{"num_hidden_layers": 12, "head_dim": 96, "hidden_act": "tanh_gelu", "positions": "learned", "init_std_qkv": 0.0361, "schedule": "wsd", "decay_shape": "linear", "final_lr_fraction": 0.0}
Each number is 128 + 24 x the weight over its row's rms, rounded and kept within 0 to 255. Layers, rows and columns count from 0. Numbers have three digits each. The size before them is the row's rms in percent of the matrix's.

# layer 9 MLP down, 192x768, rms 0.133, rows 0-191, columns 160-191
096:104123122100113121113115094141146138190152174132115146134092130140129099109109151126133104136118
098:157140140135133134131156139122132147161070151158161158122133121117128113146167113120121139169145
094:149101133102113191130092120156090149142119114155114143137113143114159116113146147092170119123126
096:116140129108120095152149094149106095140142138152158175133107126136151097127093110069150119087131
096:158093123084163168122092152122141181143145111167087146131108136154110148185089159164177137088141
105:165134129132110086109127164096127118162137132068109121145103113144162136112148159144150117147142
109:155102155146101114098144119101094176115138133100109107140135072165158133099100141109165130141115
093:113114110084109145129142157168143124133098143137141086091141161138114125134093141163148113141109
126:139092140132115159119148168109129109141119120149163136094139162123121126134099100077141163118097
091:145094135108120122101147125107091110180107133126132137111111100158156167147118165119174124150105
096:104169101087110113102133100128133121117064131175109138140181139111135153104142115121164151099141
100:125121104137138150136113115102111115131120075099098138166120155135097135119132118124117123124176
099:142113155181107149141120088158149179125128098185123134126126100108118164140145148069124145129108
097:136129155133103067094122134103106129123111126116132112127175119093144140158116133085164130090160
098:158124148107132147142091115093126174131132120173085157147149120150140160129140165121106137179175
092:175134118117132126123117134163160151169117147134134098116158135154076114106143126157134126103141
097:095109110073099142143091155151132104118131129150104111138121154182134152192132185134117123133104
098:104139146116113086168132127137129097166097143157106136124113148096129129122125116100109153135094
100:182101150125119109136207136135122139117143131165141170174112144134112115159122140122096137133121
093:133104145099125092118156133109105126123090122109122112112108120119134086109084163142109094140088
095:170170137136108125140122161134123172128158107111125126110110157164102172143099110120151159147111
101:117142121130122136133145102124164122186127126099088088108117120117132136134117109155099097128148
091:111138126114114148139112108156120124112134152057121098110152139121123130115126143148129101102155
104:094126125148083076156118126119114130120187159151098132120128096139099171144141118119102082099115
099:121118095111139109129126183129155125135162098136120132175082133069139117147157125151113158103155
097:118137158105145105100124127117110153140161135074118140107142130141156114126137075126175153144142
101:113172139128131130143154126112160131142121120122150124141149129079113168127143144091095150124161
095:106181092104130141095126153082134125127125093098195122152094149132130125148132120117144139103103
092:180160116133112148143088179149113122112111119137109128126130127119118113140115082106130160131174
094:132124148115105088136127117161138079144103120115130139082102106132128158151116127128142174108162
094:126117129137127133100135126126145125135127143130187144097139127157090140158108088091131154089120
105:108138119118176170156158139156125104104102105105136137135128107084123122125160102144157116110130
103:146113154152112101126112121098143104135144119113062165089139135142145134127147122158155170095168
104:136138086094146156161134088106132153102111102119111120163108119104133104163137103080128095082127
096:116135196129132119132149095203120074081065136089113111118148182155132147136140097112116139158128
100:083121180162112147146158080119127106127193116122127135112126092157117107125167165171105097165125
097:163137127135119075139125140121112112112137120138118128155078130162115134098120126155128093134127
095:121117154125137157123148126070143126138146081134161086146130149124165125114151153107083090117126
102:127111112144162131114161141174112153116150129160121131162133093112090131090109097122109131110156
099:145147115107144111115093123107162144092097091170097145145157130158121136146120129144102132160107
098:199128098121149161171103107143170131143144090128175125146070074154104205135119121081108116078150
099:121119091156152121120114140162124112148153111096135125186125140190058100152124130096101118147111
093:119132165138159122114141127136124114143161108185104143114175175136172159170145118130142148131121
104:146125122174155161139115124094128151081136120181110170123135129103143116126155142167128141104109
098:136115118116138163117103133136154097121158121123124143154101114144168157143085120081112115124161
088:103146156100149166132109097145155119165131135105102096127121100133128080112119126102125146149122
099:154144124143093059104138111119145075122103141096123121110126143170148099128102138133121131149135
102:170109151116112092101134118168138121156133185107105122154136172099151081132171116126128144132117
103:098134128129094104137136116128116118132146140125136157123187104100124120135149123155115124139125
100:112151129124171145145128153123123078083148171157146134153121150157080098128116119151135186127120
094:113108162141107133095151138140121131094089166127172150138135156133147151107112115139168127121112
108:093112137130111106125158138137068142120118102110140128117147124117066119152147153101149187141145
102:084151126120125092098140144119112101151126077147108124111129118152133108150161153134155115110159
099:105115113091104155145080128097175092134102116140149141111132123132116099131132117142126093121147
088:104123146150147135091116146091109103104180162118079110126127123118172169164124107102140134140144
097:122146102119123134151121106081137133098112147104128125125134127155171129146147132136150106132109
104:119121149159109148154117133144087102159113149126157115113215129130090101125147146076124122080159
094:182122170139111121141111102120164145127115109140129092119107103125125138111143156153113146140119
101:147127155101197129104131180167146123122090129128155078156117121140152086122160131124174115100149
097:134129156149107127135129128166114095142129145104081112167132114140145118134119118131114116154183
103:134136135127145055133119139152153121105162116132132154105130123123133117108128151165079119128133
094:111133121117108062161132137144138067079161157153144106125164141138125066112113125140152118151105
106:120164134085115088101117133149142155111124123102105157142122133144146094130189141140138095097127
095:126128136113117125138120135115126139128102122109191170161116159129099153131147108123141134124091
108:118156127121162131144144151110169147142098178080139154113133127148110166131141130160123120127119
099:146120147106138099100138126131158137103136118205096135155147146104103164115136146141110129112141
100:137125126115155164134078135149144178124133117109076111147127137143133117118126153106148176118088
095:123139122123152101123122121110100121134093130108137116128098133094118122113154125113119111125065
104:131142129145111098124161092153159145158158107090086123146130142148100142103113132171124107123146
094:155140131132135155178114108101105193139126096160145155157149086109172177141110136144141133111112
107:141122140100096166117147127108138108115081102174146094148107130171118105137128119106182108133126
098:162126106110142136141168134145167135159139142116133146155139110120134160172097140147131137118109
094:162172115116161074122139131184111104132181099165141126205128134142077139148151154110125134143169
096:100175111149116125151172119171154135152109141151120102157112140135103114126099159147143161128139
100:060126102167154164177091125106130119139156123119126138101119113094132113087121120141129108132141
098:110140131116124099078121133142111134101154125110125163132127135124100132092084097120132117119140
112:123163165117135136124116109155127126159164139169162172101123128110149155128120108116117148123108
097:135115106141152165123110110114144096103159150122140141152096143105096103148134094149153174130121
108:118109111123079128117142093136129162119142133125148101126126105055088140142119138139153154142123
096:090109110130132114113162097103142125108122110141114122091126143178167084105107131133113126079139
094:140144143157158113128138127113144128131115171143121099165129107101091144136117100169092149149131
098:073106128128158128089130131152124133090124114130123122138100064177098140122141082146114106138101
107:126069165109149171121154105162145155150096113122138106151161143140097155138124100113147138154133
095:155074140144154161102131109136115130132173114106087124095118120077129105126099096099128126130128
106:103120135159115150119109141177117129124140115108120114145107133132114122116139163105091141116122
094:141100149134142101112103149158170106116082180165136138134101128150136113148113117133137095159157
095:128132115137142100138161135080138151182153108187115075130105134122151133103151145160116126122129
098:184154114130136158127146100173140147151140123115105103070146142130098160109145123141098111115131
094:134100167108162107134143105144132101163113123105107143129118131131104114129128137132119123130135
097:111113127158102136137129110064122138142168130156133120095156122083130127127135108113130103126124
110:091132127125135090123114138160109095111125131154122123160120115110140126107105128205121137180103
096:150157122113170119120102086103145127149117143140153127102080113135101155125147141114107138145138
101:148161107134149072129104125134154145152088126099136111142132127074147141113072136147090156138136
101:109167147155151198147140062128109109113127120137146172137110165110133135147078144103160145132133
101:147137147149130147185132163149165121100149100155104144167146109131144154132126157134130136118145
094:188155158130126165123111155132133118138144165133126146153095110123101099107144119146101131178073
107:104128123139098151084094104065120098137162119089143123157111137158134132151164122126156089142161
101:135150094089147095164106108127169102152168150113134143202108114140141113142097132167131133095161
097:125119082161110168111140116136102134140156114106154120118163095104130128155128143143140158073120
098:176110118127126120124093188126137167150148113114108130124140099096140121119147138115164122131147
108:107131106129134116146134136133126119089113097130150088138127123138103128109168121116114093100146
106:132118137150098133100095128134132128143116136134151066106080086168148171160116121119172095182145
100:107098117092134094149216101077158181125135125177176118112179162145139143149110146117149166154112
103:143105131112127061108115090190153087134137196089123132139119123137136122130126099139131091114146
101:108105084128147148118143118125119159118136080123100091133139154113122150150126140145139140170090
098:110117093104095183107117109113112118104149144121126139161142154156119118112088137159156172138143
099:198098172138147161131141139117115163087113147115106185145109151118092112122125117132172160091118
096:135122096141105126142144177139108104146127132084168141138127143096115074156148105116108076134104
183:121151125074130106126128159124175109128155099139141089139105096122126121149152107127148119125149
100:098144116121141078122120120154129130214143157115120128163172128115114106127141114126147102155150
096:117156130124085115147128123140167159167159095154118113167119132128208153145152116147118122142112
099:094117111146084144100121155155079097145132121094127117098108147120118112143154147143152124144144
099:156123136119115121143094122123171176103121131097156092097123098158119163178101132129113104141113
103:115096147096127134106150154138101110085187152078112101153127130140126132128105136175098119124109
098:094102125148103143118159118108099122091119168151149143132082123120128115177127097140113129141133
096:106143117143132157101139109139137093122109135144137107114153110202114133111133139166127089128124
096:105152121126128123157136107123144145133116103071171092164124119171149148164119111087139134114149
102:137150163098143114153149104134130141149127114093181121114112153119117116134118152078111156147130
098:112117107109148115096136123107114071093128119090127110109155109176129131147104127056103150165134
120:126130107145134110147136139125108119116126089119109125165111139139075110109097127119135124102136
102:045084125108100131117101126075105160127123108131152141142127142112066097117090114136115149204141
102:147131091128144092155098117113159149148148126173141084135111098113106163125140110126140119083124
099:142110149134117100177144154133135116153135118085057187112136113112091096107100137121080135064101
100:101079104088170132106149115109138113151111116181130141072141147090122140116142132154105102163158
099:082142141133147187097097126142155122062147098155148097108126135111166134116117153109131125139158
098:140139125118136150097150155090137116123125143100116169101120108080131120148147098136202157114075
100:138146093117158117160113095166131141112110121101119158097128112083165138087138133126106131125091
096:158073095139102081174169140165112111135142135095160126185154142113100113113123120123174141133109
100:127146121122094079133122137095083093096141143143066099120097126168086134152128111135116124118132
106:138099110068146189134157135172134164127152092125150184151107188098121113131166128128116140105144
101:075144094137145128170127162117157123144135164116120105185123165100118100133139080160118145109094
105:171127135171106095150123179140092156160100130183138118136108110129110110069081124120111115124087
116:088104159090124146133129157147162169079144132131115107042153156139125114086115130130118081099071
099:099108118127168102172137123137109119171157138117092123152111139108134145101170130118158140117123
095:122105142120171072126145085104171077107121163109160150173129148104068119128133108155172140154120
100:173140161139127176121178161114132114131122114109094141123137137115141096135150135153144096097126
093:138134108145116098078140111144116103091112141100119144136136117158158119087123145100106157111175
097:139162090145145137138133121149159135130105124083092150126114140167142106155129139129135129161100
102:162152123127134105100071148125162163109098139110121092107120080141145143138181147109101161114117
101:125129149173137113154082138069123142137100104110139133109141121120106100149129153120136079183154
094:140123107102153151134119137130138114145144121077155125116094141134160101128130129116152116078176
099:150140120112147195136148158120139145105145114113164140124125132149141134122120105119100108109164
101:069164143118150075125078120162098125138105154178153107163094135120183130126082135137162137129140
099:109129103145144095122113116127126138137113149135093158104086151152128165131134161153083178147099
093:127125119138135105120132123148148121159102148171096190111179126122099093132126158091121139112113
112:143106148137086131130135072094135144123080131126128148120124132153141116129085134089119134186123
096:119104110144115169135140091119139124113164130142118114087135165121089148147131135110133108107112
098:068159127135096188165142138163108131150164160116139126139149156137168131104141097123153125116103
098:148164116085116098154131162175144121153134066105168101087134165074092107146143152130107132093120
098:120156138133133156144122169129121101156151148164119106130133089138145150138132140164144126116157
100:100166134145115144133100126084085141101153170146129085101161123110119124140146165106121111124154
104:125090122124164140123116126104151116118104133099106132109110129099148121123085115176151133165121
097:116084111154103154125172142118108137164093152158127086119167141086139136114143142169165139117147
107:120145133122116132111096146119108176096137135155118154146116138120083112154136115083158137155160
093:097122162158147142138124147116137104112157138149138103161182127107099120115158101123160133147145
099:102168081127141103112116108155133169156115088125092155150122150114137079123130123110105119114113
103:120166150143130107087120135142112118116101119161125117145101150136127078126154159122137099103184
093:134124125135157098124112096087087158137158078145136167136171140137120107177149168123071076105159
092:156143139131121162097105109124128160105144134130121135155114141129140126140062123082123135117074
103:137138109146148166151132108192139098136138117111133087101120138152130116105132151114104088149158
096:141078129117069073113133159132096157157116143151101154140115116121127194104102150155103121120101
095:139103166140133082150143102108131185135062202102099175114185118100105125104133133108140091101156
092:134166108122142143149129135147107108120173133153140085161134121104116131124157131113075141110096
099:101092106145116119172131129133152098095144071165127182118146140136125116098140155083159132143121
098:064121103140120142121154144123103160178099079131179113108101113129148127146150159131152130149144
097:133143133130110139144081100134109125139112120107210153154133148109146141108142146117114123116100
100:132110065141103124174117152119149113089113125122176103123106117165099106118129113104096152128102
094:130124118114142119183151135133168109129151131080099117087123151148117156101114128160096140138156
096:123181125103086124113100110122077128136139150119150121125109136135133118122101115128151096124174
099:129174088143124218152124140112123146115131130156156155133141102145173132121150129110128123127155
101:085141126125167104109160152157112114141154149144125128125146148106149135120126134212158122144119
106:111128128123114132175114154064145147131135113098079127137151125129123135113093107120104101153141
098:119171166163152103089152153090161108136152123181159125120169099127100160119133111161129133114146
098:153127135129095102149148107085152152151077175107055120143131157106099136143087144142162118142099
096:148122157090161146165140155149165142132073113135090110125106123138140159126135141131115101098094
096:116149127138081112114137097118133129125136115086155134111170151104123106119098104137129126160124
090:152102121144144151095147098156107129133137154147115149142152113160135134061125127152151141139100
101:111122127156138150154123126117100112119113117091134110098141155104117117142121098123081138134093
104:150097120109143153127087152106097148105084098116158148126115146125130155154151128137153067149138
098:134149153131166153152131170085143089081149126128108170130124096143109119110106093169093154149127
106:140156156141093116099146136168100154133111171139106141103128120128134153185136119149125138134118
106:126127124106167126115111148167149109123135118108156172132153146139138122127123087150114121160078
097:158107087124094085144141130098118121113110119128148134146119123105147144153172126091179120095121
098:168133115149163124129132127100102127113177144069131150097165117113137093115122110117126103116143
099:167147140107133150121115156143158108109137132149135141141125162163144081139173099105122128157145
094:120142134123151181142106116176131143121131146119133096141107146131152126097206117120129120104119
100:154088115123129123100129131122103107157133124106119130110189124145113138073110117107122145135152
099:112127155150108117132115175163151139136100123154166116102077131113101064108149157098131127080138
101:149123112169078150085157118151136095159141144127138100151106117133138112145157078119120135145200
100:110111108128146135116119115059138113141100089107085087110112125092164141104192147121079151165119
098:121110124125106101103153142118122128112156135068124114120148161124134177158110121126119104127144
101:128109140111136140144119163117123154140100137148137106124142103126116118172135122133183105148115